config = dict(
    d_model=192,
    vocab_size=1024,
    activation='swiglu',
    positions='rope',
    rope_base=10600.0,
    parallel_block=False,
    init='normal',
    init_std_o=0.00467,
    init_std_up=0.0264,
    init_std_down=0.00286,
    beta1=0.95,
    decay_shape='pow',
    doc_mask=True,
)
Each number is 128 + 24 x the weight over the matrix's rms, rounded and kept within 0 to 255. Layers, rows and columns count from 0. Numbers have three digits each.

# layer 3 MLP gate, 512x192, rms 0.252, rows 314-511, columns 0-63
115138168088076179100089131101151127212167138108131127089149125114129116157161108076138124161113152128091078082150092118148185136150097154127112122150126142162131139127113076120079127130086085
147140149097179188122112103157154119125096092128114137160117180140164132129131144103122150102136115130159131127123114131130165144150125180116075069146130116137152153115103159121109145096219090
106136149138162098157086076096137160160112139140111092139139141069114096117098131102126173130162088139125133134111123120120114169126093128133149101153134115124139132149133151110134133152084156
132148105110148127102126092107162102136093130123098107141114134135129147108171121165081155148169137129082143074143117106115106129102093109173103126118148110141129132111153130141123155177097146
183133095112133122104154160179131155099195164127129107117144088138112070172117104124115129097119142119127177154121091135135132171105105125150079127106108119138116104148128115133120116101134118
153152082073117159141114116125102123156165124107191139097169147164110083175075110126136099161168125166125126131152152152152112153130130126095137147148089142128118118137132109153111106126099115
140160156117141162109184067153113102162162136108151110097145138139106105147163165109130125091116156181055127128124103108159111133117121117139160116117163096151103129156157127148164134139091103
151093103103099132141170134149166085110157144148148105111145072133157153148140120118132100101118140142122112093114132136162110150135106132139140132096117140134164153101162092133127113145117134
150118121123137136122153152171130134115097099137156157102098144125116122162122113157118112118138151129098106142115159175098117161123129125150132128108098144122134160136133105111122112125117138
122090117141110148146106149130132148137157152126130080116147126122102132130077118144112132149135176113118112158101116140129167136112089143120129164123130120151140133116119130100117140119113168
128122124145113124162118133103131110111146106115114139136144132113150127170150139129128098118144091111167130079127148126151127140070131123111133150132129112143116105102129168114112136102112148
128146126109113143121134139102121081116104126139177132110156088128100149143155098095135098107156098129099100118122103160125130142110090134139140157102112136097133119120098119136104136113065067
098141152142102164140151103113101128109131162125134179150144147095159135133118146126139128155136088123108132137165160134138140104172111130123109117101097106144125086109140144125121138121159138
139132115115119089075143116113144091131152139140156153155150107150099177111122124127126144162115142141164092101124135155102112119155113163113101147118182155149142154164143103142103151106143091
114144156131141105099141134091119147133139155092125110126128150092154118175127124153085098117161079072101103136135100085148124138124103179100103152136115166106159172119164162131146123113127092
111150157124112142114106120141089130138128143152107137108113162119120121113140099151095140094103154126143130106118124144148126123133128129141103126109129141143147090118143123124123121132109152
154108141116081149100115126095132154156187112111090139125124103180144147139144112081121161107118108117093129119124157124165147118123103131081101129118146127140123099134125133105124143153111104
167129095097123121136132150153113150152117164125132136098128183123147135141169112161146141165114156139118128139147130145128092138143130134134122127113118118147147097134142101124131163136108141
154137137141167106130157145144130162112164133120138092120143109133089090132146136149106127132143152157129127137121101157138137120089107117150121162146151124157128133124136155116098121120105124
112101125150162132136154132127121159092119112130123109132105129137136136133106152118151121142126109146103135113145145142119151141129126159118150127132126147147131115118134110132128130116118119
122133177195123140151148139104083111156143137124118124105095091098130118110127153144129129111143116156119129098110137150165143133172119115133162143147150121136179119156147097137126073124126086
136105127191133134124133147098119147105138114121198085093168162130140149115082111117141114149112136150121147141113189124105104117152133123116121096152150152152113134139157117145102134151121111
126134064141084127119125149169114145094157071154126130171141107132161152144091116098079173092124135093096114139130131115112134112153143131094108148160160118109134110164120125086162117159117162
139146132139116134081071100117136119140095115176125136134163179114144107116148132164147138155167129157115132140121164136109141136155167153132140132100176170173129130139124097106145130126143145
139130138113127120108136117139093101104139100098072137147104142067151120112155102110137123110125110116092151150131114124095152125132163085093156124105079105125144129142108136143107183133148102
127112098099112111100123085124142132124114122113123117132112154159119129106109141120123121124092153128140138120125167122132138134125140164131107106159153105132129135097111098130092148102111158
106139158124131156143152138087103111133130117117171106158127138135133134119129133196152171140115117112102132130159138073135085054143173143136133150142104141143190101103132164184095180113117093
116129104131135116115131099124167076120109112159132058159113137134131107123162118144133121111104117171105129150131149139171096114140125155155143114177149147106131142133162095122120085141102074
142122137119120127111113137136142090119112120111139096099148129136103118126134124130094109159169113153146137148109133134140145140147132127149113127102159140123111146134145110137162174110126118
202132144138138042188126111084113143148095083195093122127185126145157142211153183196121146154140129166104102099142181150090166128070095098140085062080183129171125163126182092192141080121061131
096101107146142106143140123086129095132126151180136131135124175121049084131090140188170126179092136127142094125150144147088138109162129082134161103098093143110130118127131199132130134160091149
130155155113114142164093130112122124152142126077138139138123134084147124131138143154143132093146119131105141126150159162135135134082098182142092154108135150121128116147183110101120108101146103
110125072142112121104131111184104113094090095140112140120112135102086115119127105125160092137121141143172148127140146111170153118152131110101120078103105111122163110126147118158117145157117142
157109136115138131119125116138123140116116118159125107152138125084134131156100134140141145117157138162108110149162113131139135153130125162135108145107170131165127164141121121121122107134101135
157094096124132155108110131136154141081144080139151119132138131131119074139151155134114116141141139119156098116071121103115101115122133121137121106191133150098116111123138130126131126127132123
109102115148133145139146117085149129128132102108125127134165125163111115115129137131065117118186156161124144165166117158108100132070163112131146116154133147110117133109101185117098130120069154
147171143150094129148166153142146166129112153136075134133172114159108174125107120081107136094127164138159150127101102101098148147162127132140125092121102137088136145163095114161103099167120142
132111149139121078062119137098161113152129154105129110123104143163146127149124149101117155131126106121114107091110131156135171085117133141107184136122145172134159149126156142103146150156113109
140130136145106119165148100107109146127094116114111140099141141135163103143123113135111158139109116116133130125102118121122109110114144116149145116156123122118127138118165159137116101128097120
120143131117203077121101113144137145136179149121113094176119165163129137132143109161117136130091147183128108141130151168158121150108143118157139151091108102143163140127148140119127161103165149
111152086147122121171114117164154127131126177099167142168130123162119163105103104169073086156141113143076093121146150136103137126158135150151115156094138132143155141147152119156124094124110106
114144121164073150083111105166148165158168181147150084119158181154070116087085098136137119120111113161198112105089138133147110132131101102107107095089137135156157125151089112091091152123126144
144138157158126153172124125130101123123109140110090131131112108102134105109100097183134135094130092110112148115135126136171105072156092124110123137151107143121129120134152097140124116088109126
160151134154139107151151129125122155135154129123100131154101132150121107162105133179148121126126137136122125121157152139151099090094105115110124087148132147144211146125114154141117152148163109
057144132139106120141163170142118058081076183139174084160113115148109149085098143086114146119162108165117113159142158153157087138111166097196087158139110111149108180126195139137067152139068122
080122127112098089141120110095134160156097154160133134149120172163121097084108136162115168108121109153130108135136148137146061111115151126183176137131147156148148142121156099165182138123158093
135182139151114142090112150163102118130131148061136138123117105082137129117141097119129086135147096124120109141096146141071160086116130108140141102142162124100134108142094166120141143157132110
130135167191116090168122149151147137162100085106128134148156147153086100123141100157119097123125060122178116165093133077084091088124083145087098097146118153113162128118139069173132103092097112
163121126158171149144122152143129160191123085104124078090094082131119137155119071078115090098106128129111109117125115155089175118168118126110121110178096152082175065088079099177107156131148079
182143149111127130104152116061141109131132117128155174103169120090130125122143129142116129147106111066147116081129161156085111111110139095095129153175139103155128175173169097127137098132125088
092111100102137137132133116131120150135144105135118104130123121128075115136145131137109136125127123114110136183121122123144159115162128133132118132127108118096161110129134130125119166100107130
107132122140141114113121136106151165131116112122128131126097119143105121119158121143114105162135115107124095156121143100129159129098123135136114129184155157135150102099131138087122132117128119
105120152117131100110165123129153115089161141155098128109098112076144177104165098148101070103119120149093118115129100132126117097150072144131104135108137149147135133134103128163079162114084103
120129155170161134160125140117120115169139090106140102117147142143125144104135137129150126106128140146130123115119121106128142182110140114139115122166132138144108063156178104120137109162150119
139115109162135132117130109139129112124123121107151143123153122147138141127165117113159103136114164112114125122128134123148130113150122122137115137114121139108165150124144102141145113136122097
119134096105117140115137128159128119100114110122128138134136140155110148127140155169137147104126136123134139115135105117144116159124141116113149155141130103100127123122140141136112116142098123
112142102171145143153104102170147135055150153067103144121110141098147096118113088108110155135128089143110150137087156181164133073144120078087174092098128150161183108148127148153124136159137107
134152160150100123128165160133159124172118111128207135157153161164161122127157136094099116093155087167120073104144147104149102130083135135153107119139084132131095106162110142159187136159108101
170128123075110132122105142112163096120107165104138119125132090169117091099120103166170125106187118091139115103147153142113080084133146163149117091139104164161108208096163161135129140108140081
120107122103112157134191140131154133073127142085155115084146119118099106140097122166102101112080147166098128091125106136113106120131098106132113143125137109136144169117127113118182131132127097
146121156137143111124106156144144150133129149121122140129110125110142128141113137159128142105082109124114133127137125091109153121136086121132102096140130164122142152149105147132112118117091114
138147148135112141127151102112117120131116187100107135106117115157085145116090086119154080139132121150158150155103105167164138128158130113086129118148102150148103138118174132123137092122125162
130160133116191112110129132159121099116110109167171095091141102126138125151109130134136114147140129130118119115127173119122137124134094090138105101111084122133134160100159118128167131115124137
124082075127114121156158157135160188131139077136119075135139111166126107134158106157142139118081108105062087127131119172129164117143139137145136161144136144095112125085150135108056155186064095
104155149109086108157126149075133134120132126107101117110148154114115100102145149151144141127068106179100182165164122171153171103148081088137103126132095123107110086093117156169092125134115142
133142097123119146121129136133169071157107108135062123135162115195148132125112115129151125082131120149105095129103143170138112151131128117169148116103117133104118079175154145130126134141141165
129128151161144114105147154148099137099091100114117128116177122116105136156145168138157140108104156088122121128136134140150130115126136152105120124138117141108122112122146142108086126104143135
153122129134121102150152125132089107156129083131123108126161136105106166173158116149112163094123089095106087141084136148152121148163099130145130155158099103169170104125158085103142129157162089
128110148131142110130099107151137132062119122108137170147140127128093114147130137131130093164099106106094165110097104134175137085118153101131117139149126135146145114180155084114162131150109090
077133091103147136105135088124149127139121124165106130139161130156149126134203135166149142145179147142116149126124090113086135094107119135146138107132098117142104085126143122114105133091069108
154146136136101122125203156067126114172155110170108173174100131130154148092125166115121148079147150110124137091100108128137130139136132116097131135110125120097132113157124104105153103100119139
115115123095107136112100160127133098151108114131133103128120178127181154102093156099112114158129128103124152127110159141105145129145141160094083123173149132161144147149088141169141139108156102
133166116156127116115150172181113133136117136108118124120147107115137145147126145124127156117135132105135118127137155110117121109133131147128114116121154126125120129152117132130170144126088122
103118135146125142119125195177116117099111122141117161114117131140114150121095132108091114087179132119136119146142126116131160096161148099125131119141159162119139138124115114094108133137164114
123154120101151127113130132170141131122109125142140118084139112154099130117133122129098103130107125134109143125120137125123170153114106134153129130147112145107117110119121127133130125139098115
092122130135127111080122128109106099114110146127111104146112138171108089151088112105110133134109115138141127156121157134144123115132135115112175100130145119117103148151118129108126146132110160
139130111109130136164094145156149114129102109147148121149120109111119142125125137161090111111092119099128128110149166118139149129161123111130141092121107152116155121115096113160161127145148089
105139154097167105127152105110132111129097106164090123104138150132125135144118117100133108117115165115117093112120148133093118146120168152168114112125155095140140160129184127116155126102145130
077150145092113104094110130148141117153093178146140125131081151145119142080134128142109141145153149164133153118147159157155154153118167127170149143124115137121180093147119107140149124118122124
122138118129146166097118113130132120137135121129155136123131162133124137105122116167130139140135119094101130107128079111139170181087123141126111093167167102164152077113145128157138115117153108
105112100086117135192157144103134102158163116139080144158186142119113143137155126140139143116144157094146111124100166132124119112143157122104159167164173101118114116114110108095107170122145100
132062084117155174112142116156118127139129080158119070114159141140172162063145087156137152114110081185171106103129097170095129114144113107095155128177099128135134122088136148164094136136128074
092132170161122159115124093117158110075140125139141122144108156137127078135120137174138110125094127106143168106124116076149098113099126159113111098125142145156109131125119138152116155111066094
145164151123126109115096126119122106168107110105094064159128110130154111118145128115111108112121086119109085163104132139204146122098051101132128113091162144104158141100175124094122105088106114
129088160122172086097164153100142113167097099190132143121119151123110123142117159114128134150097131135089096147127151151083105094095123109125122125136119134083147167123163153141105142102130120
098148112097152116089144142155096153100104136172127118085121132085113101173143127136146135133135123118129129111148136168144130140139106099125155138128076095131093133164103131100137159125184098
113092105135150151147120098160140137123147123117085142098161100135142105168167149101126113119114151127082047144109120158150089128092136163117129115188106069120089124188158171133109091106119107
145120120058137101124128108159140105122168114162148163084149118107165119128119153125143150114148136124116147135091164124115059174113153120160146111130095098141149167134122128129073144147081144
147121116123142143150106104097105127145140119127118110118114140127108105137142118114102131131134115148131120140131122156131105104124110150126111139133148111175164111139133125133120131139069122
092122120142166143130204142144148119160128093129137082137150100130101084175154157111154134148065149139108115142118112167132120107101154115152132118155125094097159147122106104152134128150127081
161134128168134179099114144095148142114121129144126123142130127147109143095143150099100079117147120149135132137118131119178135122117105112138083088124139147086147109125169115121108143179122121
129120144131116146125112110122142152139095156144113097120122107141112122155117110140127103110137136120129123125124142123130133145145113111160128120162115161112098124126158122096109138097100110
144110122117104128129100128089090146134140140148113118145134134145138125097128107115195126172141097118129137131150135110118145148125155155141113159148122113149083104116136134113105151115093126
138126164109104124129129126133118121107121128129115135127135143140152129120127135120142142135107140145130140120105134117119126142159148146124120112154149134128131156134136121129135095120114144
102160119114103119085120159138145147140132084124153101101121105163094129116095135137123135163138150106123097114109127136129120200155094180131115127137120168148127132084130143078140116132134123
114132130152159180153119117113105136121140098149107137148169117149143152131154113110150126169066128125130150117114113110113143142179122116100073125154140148117099120098147095143104128150130133
155135135090112092133111136105112141128136127130143135132101160142140113131151139123108114123147121170116146118124123131134121117154137182115092108158143132161124136145117156123087162118073140
128132145148147133130175090112107121129110133102115127110086145125117120111142108119103177121138132137131153119118130087132134134115107138089130114121126127147116122170142147165133113139117127
121103112107145103137127137117134142130136122135154117161164140174133126111128142118127111121128128127158128098119133111140127124126140107125104099136141143103139118100139106120146095106130126
117116169142121115170126131123122121138114141147137092120091104129098127119100148170148121128168104141115150122156124130088134104185128168149145150077122099120123108126116125125079128129136133
141120109132147144125125105150116126146160119134133114123106174146138128122144125131120107114130132126127126129102115157077112147115101133130130161157098132116123123150184143126115114146118093
163148089139077097093099132084119094104127127097104126178122145154138128124148117125151154160122097115147117151159143137137125074095130090118099164097098160113127133136125144095117151146146139
145062141112135096146137106139141143109140105134120091163119179097109092123150107177163155134120109117135107129122107109116097162192124125170078111139096130137135180109141136146141126108129108
133095108088097104130140114093167112194181184175072092124133138129119046130140123096094161149111159153121170092064109134074144157130148079115113139129140124114117127145138152186183179142164127
124147102121124148090122128136149091124118128148138142108142134126127135154149131159112150150131105117105134147135115125124109162125108141149108105103140108152173115142140107152179088085096183
127119150138125096117132104092115123115160097135110106138127157113119065133140136121119143146119135148110129120112126167112091142133124132122107148157118122120137163171173152109113148114077148
135091119126108143115148103114135106130139128100153144148119113116124115142123124103155111095118127127154116131151158102133118106112127105136105098138155098122120153099164138161115132102136129
137093145150128159138122135148152090120115133139090144152144131132140126060138123136166127162113095151135123116120125107152105105167158109120142111148108118119120129132117129136098143119132111
150144141120115092128128121180136074123085118094116162148098119143165176117134127128115142151114118181131114141133092152168112094100120138102127126154144182112132087155175116145146110124154158
128140122121133126114103125095148100116140133141143156133125119108126113148112110123095144099121116142147151099164163149098094126154103128094110108148136132108127116121145138119119114095137100
120120110097124163100069108128145111152165131054110129096138152126055116105134090134113105101138103166177139088143140108122122148140101077152177101126115123108104126131167154122129075108101120
140135119122129133090143113133130085071137117176151111145154151131135164136166169158110147072158118161098122152206128178129154124124138162116113102075134172102130085109124118100146098131152118
127132144121147144121113102155128133119122127113178142157166138105116107128141115160108159106138109131112129152117153120141129098100110127115100111121128155132136140156156118155116161125155134
105123091127088106135121112113092099143104155099089136163105128149117065150123136083088149117113146140166107187152133137120068074128097136132128104095146118150152135154104157159139128138129113
122162123111117135132117146135136083147104128155121129137090125081149092167135119131119085099094129124163118093138155156125155124120107102120119137142124122096170150136140148151120135149102115
135134124128135130115081116128128098136150103156145153129118150162120115117131119146135117102129089127096113141111165129119110115122117126129165108148126138133140137155168141138124097104137134
121126099128102111113113126149141134135148102129126121118091134111143115102148111116122147122126110128134144122134118132091147115142132117166142127124120154092117111132159125122143132149115122
138137144118133139125121163121128118163137156130147115149143120156109151119119154138105128151143111148106139115193152158133122118200149147144109118137094136114095143166138131140131111153162127
125105110138134150172111119109125128139142087147161144099085162126155147119135104112114139129132113126080145126112093101107152157149099105134111116122129141169136110087149102079098125120144110
089093106121133145119075133119097122154125118141095131125109124140151106111116159165115115156099091147133114142156169140164184192138116152097097172153126143109103163153133118116117104101115123
130128139158151100159113137116123117124112128098129132097087111150089117113151128139110133136074123104157118087066102106133116044131138135102113111150102100131143164150109177154145157178151108
135126151105131101114089102138133175143121169145148095102110136121102146107132151160143141146104119108115102130186121132136169158140100157161106143089115105173125123128111155117136135097088128
125098173136088121152116154132108110153142153142122168144128113119114119093084106121103112169086124132097101082160143153122150129117102096128134175112116158173136156121126123120072162132102148
102129120143127094120121151148147109155132113129135098138116128175125123122133146121178156166116110165123116111102101130099153139165120121103156125138105147142103168099160132105144142088118162
128115105161173117134168105112161119172117155123123117107129156096140123164099148101068100128126131143106077108079137130132148170160092126125118111108165129106129168129091163135093136132127133
099110118094117121107122123133135139118107057133118127111128152160141110155144107144144109173113144137092156103170172099123111112121149102134105097167136160113143156173135140109152145117060142
122115135108092107159090122147109103178142114124157095166109151110110129125096121135142095129175101089138120111132118170138115135134088134135137122115113103173096161122111107174108091112145104
103123122126109126079129132120155105133136115162139152119121170102115150129130146131123145144125116115107101092105111126082156144131150111139119109157105116162116121127137107132122123121139123
123095120131119137105157134136170133108127092123132162137134117117137103124164175101130129119108124084140098131117108130129129136152118139105150138149152156107160157088132115114136148123108104
102130104137140141102122134106122134145155118132141101156061090144146082116112136124128137122149121112097142112122151118142144173152123113132160147135150099109101133129187149180121119108099150
163124068155139104118137145136115138160169119149079114106131093162144167120118145143110121164120137145129164083121111153124140148161117104153112115119078140110123131091165139140152167101126123
089082122153129121093186166103100075138138148141104157126143156158103128163151109166136150137122124090157117119122182148107106176119175162109110101106173121120158141144074106126158149075118071
159130103118125144154137108140150114089120140100116096117193134143121126159147066142090147146106120166133067137159139138137148117132128135103088090131094115106158165152175109111130111135107114
169126156119167131087170106137104131139152090145133100138121131115160104130138130147119134152101150123110108150098117171146100112144123117109184131185146171092133155174158128153123139130159141
118090150154146129140153103108106131157109116107137155113094057158105135121178155131132113126147070161134104141045147116128122167113138142159157135157098125151142106140161128115116152110139101
121109145144096080140137129095130104099130063115090102145156084162159121083075114196114123136089098151117160110143088112105136120096100076198151088107111063121142134133118151079116095128075130
125146119182144165109158128100181135116105150144111089102082105168178161112131160225122132113162160101154066097069187151164125139109122117161120127104093143096148124096200167075119132137159134
134120130159144119137124135153153108139099147094095132117143142146061100143115100126187170125124107149143126122107210129081145108135142078160123112139117173126157101141147084167122107160142123
122143119151118116114133124095144119137094125119138174095117128123150106130136165145133099097126097127138134142134140146108122129123142129130126127117152155118146153124102128148117126132151153
133154113145150168114150170108076100173128159126189125166143138125093107133124137126117052141140093138101123132138094126131104109116114151093116148128173127115146110153176132117132135125135137
133151124162096161137108136149116156130173128139127165142100148160114120141185086142079143105174121159120101157138109070162126123081140098127166099123091111124163135141148104119078153169120145
132176123143118123103134170126089097127188103113122095122145150131124112127114124131096109118137134122129115087134179105119072106128115115150148120156113149121159115118131142132134105139143139
131118076127163111137144107102153117102117135136107118152208205159091072125144098131130155162094151116122063070125100155150174138086165125160124093135105137052113140101195123154104170148131152
121126132129126104157143139100130172122152131095183136074194086119108103149158102144127093145077097108078082107071134205124144101153074092129073122138104114149174125070126128137151135160186112
079160071151143149118133085131173147112102110149099155144160102160170112145140176183107130093102122150173122126097127147154136140122130142158130114191118121117148158144110193068147166126120069
111121131144148135107133115112115128129123130137114127081132093159140134140118128104148126166119155121118126132135111160104124144115152105115161137123089092116162116165157102098104141083100150
114116117139140107128125135131150134164141098153104150123119104155169139132118096113100117138153111139112122113104145127125143141098102154113138135140146172123136127136102087107147152175099147
156119118130125146111118122116138119154134128146187161099142120160123114144135133148136098074120104142146113125091129161108129119090150101139133118096124147127135134129153133106122126137118116
096167107080108134138183131119084129107096141122119155153143096173156091147120129148138113155142102129096092120092138105138151094118185124140169153098147144129107121121170142131121107116121109
140149129120161120103150096123130149133113154146134146118145100167150110140132134139134115097148143152133109162119107123120126138119167136137097150109103125134099175097167108097138123145076167
122123082106124169117147141157138141138170163136093134135117103115140169046088133120116115105171133097173151082078089130123120169159159142164127121140077102101105069096148144110127167165187128
091109133124156143151122144112134128117143109127146132116117132098117147147085157122123126131124143141112116116127123106076159118151125100122107142115131120129139114106103110141122075118140130
101118139153121116144136132158133139102076148101124131078100192146120138098138139128154115142138119152098119127145152097107144139128127166174126111126153146124140155123117154122152129133112128
122117122122169110103143144127073082131152176150145124146120137084125085136120124131121151144169146104136140137141113120121122148131155160158109148184111089090120105140165128124078142116147127
112108127165136135136132153116141112133181134099102145125127115109144126092112114146138111132161059137160126121124117111144150093086126114091102103133128130112148129128104157155145126120150112
149094157158134141102104095090127213140132140137126167114087127185150111105153142168116117160168117162106118065159125112150088134133114151094163119115086157116109152123141103154171110108081123
161139107146123158124136129154083149176149131126094113148135129127127112141133133153134101143119097145127148112126137138167113133119100123117120115160135128135132112136112117143111121186095153
128164140138136111118127141140088143130112166112120116147156123096145179114127115079153122142120100166080149122137165083113137165164087121150120151104100162149099145134156102147125154159098103
114108100112132152097116122131127119146128132136131141157110116125123121124129134105093145156128115109099121090128137148172178133144117144095127175179124134124131153125136113140105112170118122
132096151134127152114146115146110171152126138105188140136114123100133083147117137172146109155116091144140141149097147171129126135162127156100121118145128114143104131171148123101122151137131102
150094100105127149161139142151068139107082124112119118168202125126118126119151106109142186164134116134089156099106147117130157131118135129157107139194079133086131120132136126138134159145113149
133113135122127097127170141149119123135146099126117144090122116093109132122106126113134105120088147118134093087097100170133123108135142125114149126126106141145112146111100073112100136127093109
145106119108127126129125078158130145148159166141107123158109139124111121154125134155124142131151161108128096131132099165127123105155134151154149122113129100076184107105150124081137140125125080
196129133099131118137102119112129093179131167163158158129179123118121123158150144150143073082174086136110113134143114121096097135159104149135109131082176093131113138149183137144097126099188087
149124106128098160122160120122130124109136066105087096124108117126131106169138155130131136092100170128138127130120092140095134100111088130127144101087124116085179117104104125109078131105135094
113141123081100095123112121106113109130164145087134114109132151129153099102120106089146107155127098117143110091104091146108108176177154092139107134078132114147109127186148086098131149111136136
137112092117128167107106100143125109143105142142129149145097132129137125135081078149123113147114121146092146132118080098160127091130133137141100091119093119142137130104125169132154107137145108
118142157156147049107113161149165116132090114128166159124099132166122084142098133152092122144106149154136100131154159122146126154167074111117152057130142126116122135150097115167128106154076121
117107099147099153053120090166139156169151139079143101139106148140134097111102138141114096133151114179094093088102105096131077097148146100136119040171125117123178118113134128164085111155121096
157167131078106155146139142144131171164154097149113127086129139114114067105104140122089116138101120122088135107150118158097148132148148172101146111109157110131146152156138107125133142139119117
191075151126095127125140077140154092128157155145166191069151161171118143087183077181161133128130080166112093121099176139156176096135107152143048124073190110137166131101122129122109140148172137
156154172114094143183172093091120099144093089117148136148140149147120123151129169133133137069086129148124072085154145123106148125087096157100109129146111143165097141170138074128119157118099100
131172096117158090103146158099146151106086112087114148084100087152121155085144114083101149136135135105125180128149138183130134167129124127136124131125126083124165093098141134157130133150146157
139163136126149096139136141127138106152088127170083148118162107162123134144141125113111142134129137140101107108134139156130122132104152117103108128145177146137121126151138122112138183099117068
144106120120139093096098113107112213113129116167171129121158159169127121112097195099121123161147086145120106137109087131174137140108159137138141129158139141138142167157114121109118124122105100
095117123113109188111151144105128087118109104125139144141087124141108114123100126172155111095127158132162124172106153109118140103112135150149142118143121111105177111103154147126143107127144132
147153104128144148133096106152124175131118161103129124134113138074138166105123085148139144142091082115140137149180140155112103133138153103116155121155094141122128121099125132151068148106132126
154152155083154132111147124110135125136082141117119138103160179148109166114127100098159156112110154141136105159139134129105165110119156113141134105132175102134161114142157104154124081102153101
138108115107099104151137142141119127150119114179161125098123174121147084103125065125092151184117122171148103105130092134116095171117090116160122087094125134102093150134134151088107100131137108
125111147141087162117098169086111131136150157115157130139124137159108123145117188138099180085115120155146111115108166097105129137148120139085126118179190165101099181127182127154117124125100110
120129112105130131101149140132119117159145168152153118133143100131070125119090140140121122142111126135112129124191143148109111115095116095151102150137111124143125152160161147067113106119133120
118150136095115083140169136112125137109139157168171136115135136127135127144184128123122118094127142163134052096081111129116090169086115151179101132092112061125113108115152126117141137106097105
101124153156153090153107104121113084176171118121126098171141161088170143100123132152102140143123117157090057128124159106145103123098145136133107147166124149117148171130115102157148148129123124
170161135170069104060068116065104099159094135115119159088158126125120111124145108117114126106141087119152098125079166089131146093130176065142145133148150156129183144082179165153107165146108113
143139128113140138161166134117110086172114111135138103173144053156096141133096172160112103106100141147135137140093137160155134133146129157137122115131171124116144123113165174136149141106115087
121098138125188115150104127135085143164150159164119121115146118131120114171117158134156142115088143161107142151167145182178136133122156156163114114124137096154120146145148104088131131069097124
134098116176163136126158108110133174111144148121095081151123097101120109122161122125195113125056171083156135103146121139158130115171088096110113143141148151136172117129118103164195080174102086
112092114133128148132096136122118101090132121104152147127124103105142133144133116105118141117152132101116094117090127119126146120169107108120114142133134141156129146182127139149114117151110117
129147098140131108043179112140145155161102173132119137124124107163069119142139132159135102093149109112122106099098134145136134126150167142133093129083103120154145179184171066132120131132172130
149127143156112106122134137144113123130144093136120134114130143138148115126144111132115119093157108113165140130127103129133150126117139087132104064122122124109148149112126152145097098109130127
131106136106140134133130102164164129104177112135089135119133129212115103156118154155100165110128124107144138151090169120133077150128125119146149075165104136068158119152173124106147112125138150
136117105115124119113144105103107095172102120140141147106150101117143128131128116108090122111132111127149127131122143088146096158123136120105100129151109119106114110115156137132100096118070136
113128113116139107111150133132154130138115111115106133129122108163142130117152118128150129123144136142079106118142151154168114132102101131160130145121130137135143153120132153126145144141072110
137115098115110156103120135124144112156138160161132127129140129131137139184097143135106145142099117131127159107143121112126121144114110112119119115111115141124134179142202123140116108112116159
147118118108122098111110151135073122162112134111155098085097144118146082105126112119112119204129114085056132122143106177106175149134146154131109127131142105123153127112162135079153127106151144
149107095135102136105095122167119120101100146100093103141119136167148130109100099143107126125093129183131111137147131154149093130135102124134135104132079165126121138100116121121148125097103059
141144124124154124107177076145113145100144128154118141121141102137087150147129141153161080123088145111139116111142167142138135096144138110150135111123148113119131152122156131103136145151151148
129132140138135175106178137102111131104181117117099180153126138104157117133110073131147109173085109155119187136121101175111145096113131100101098064111073132160162111106147174072092130135120120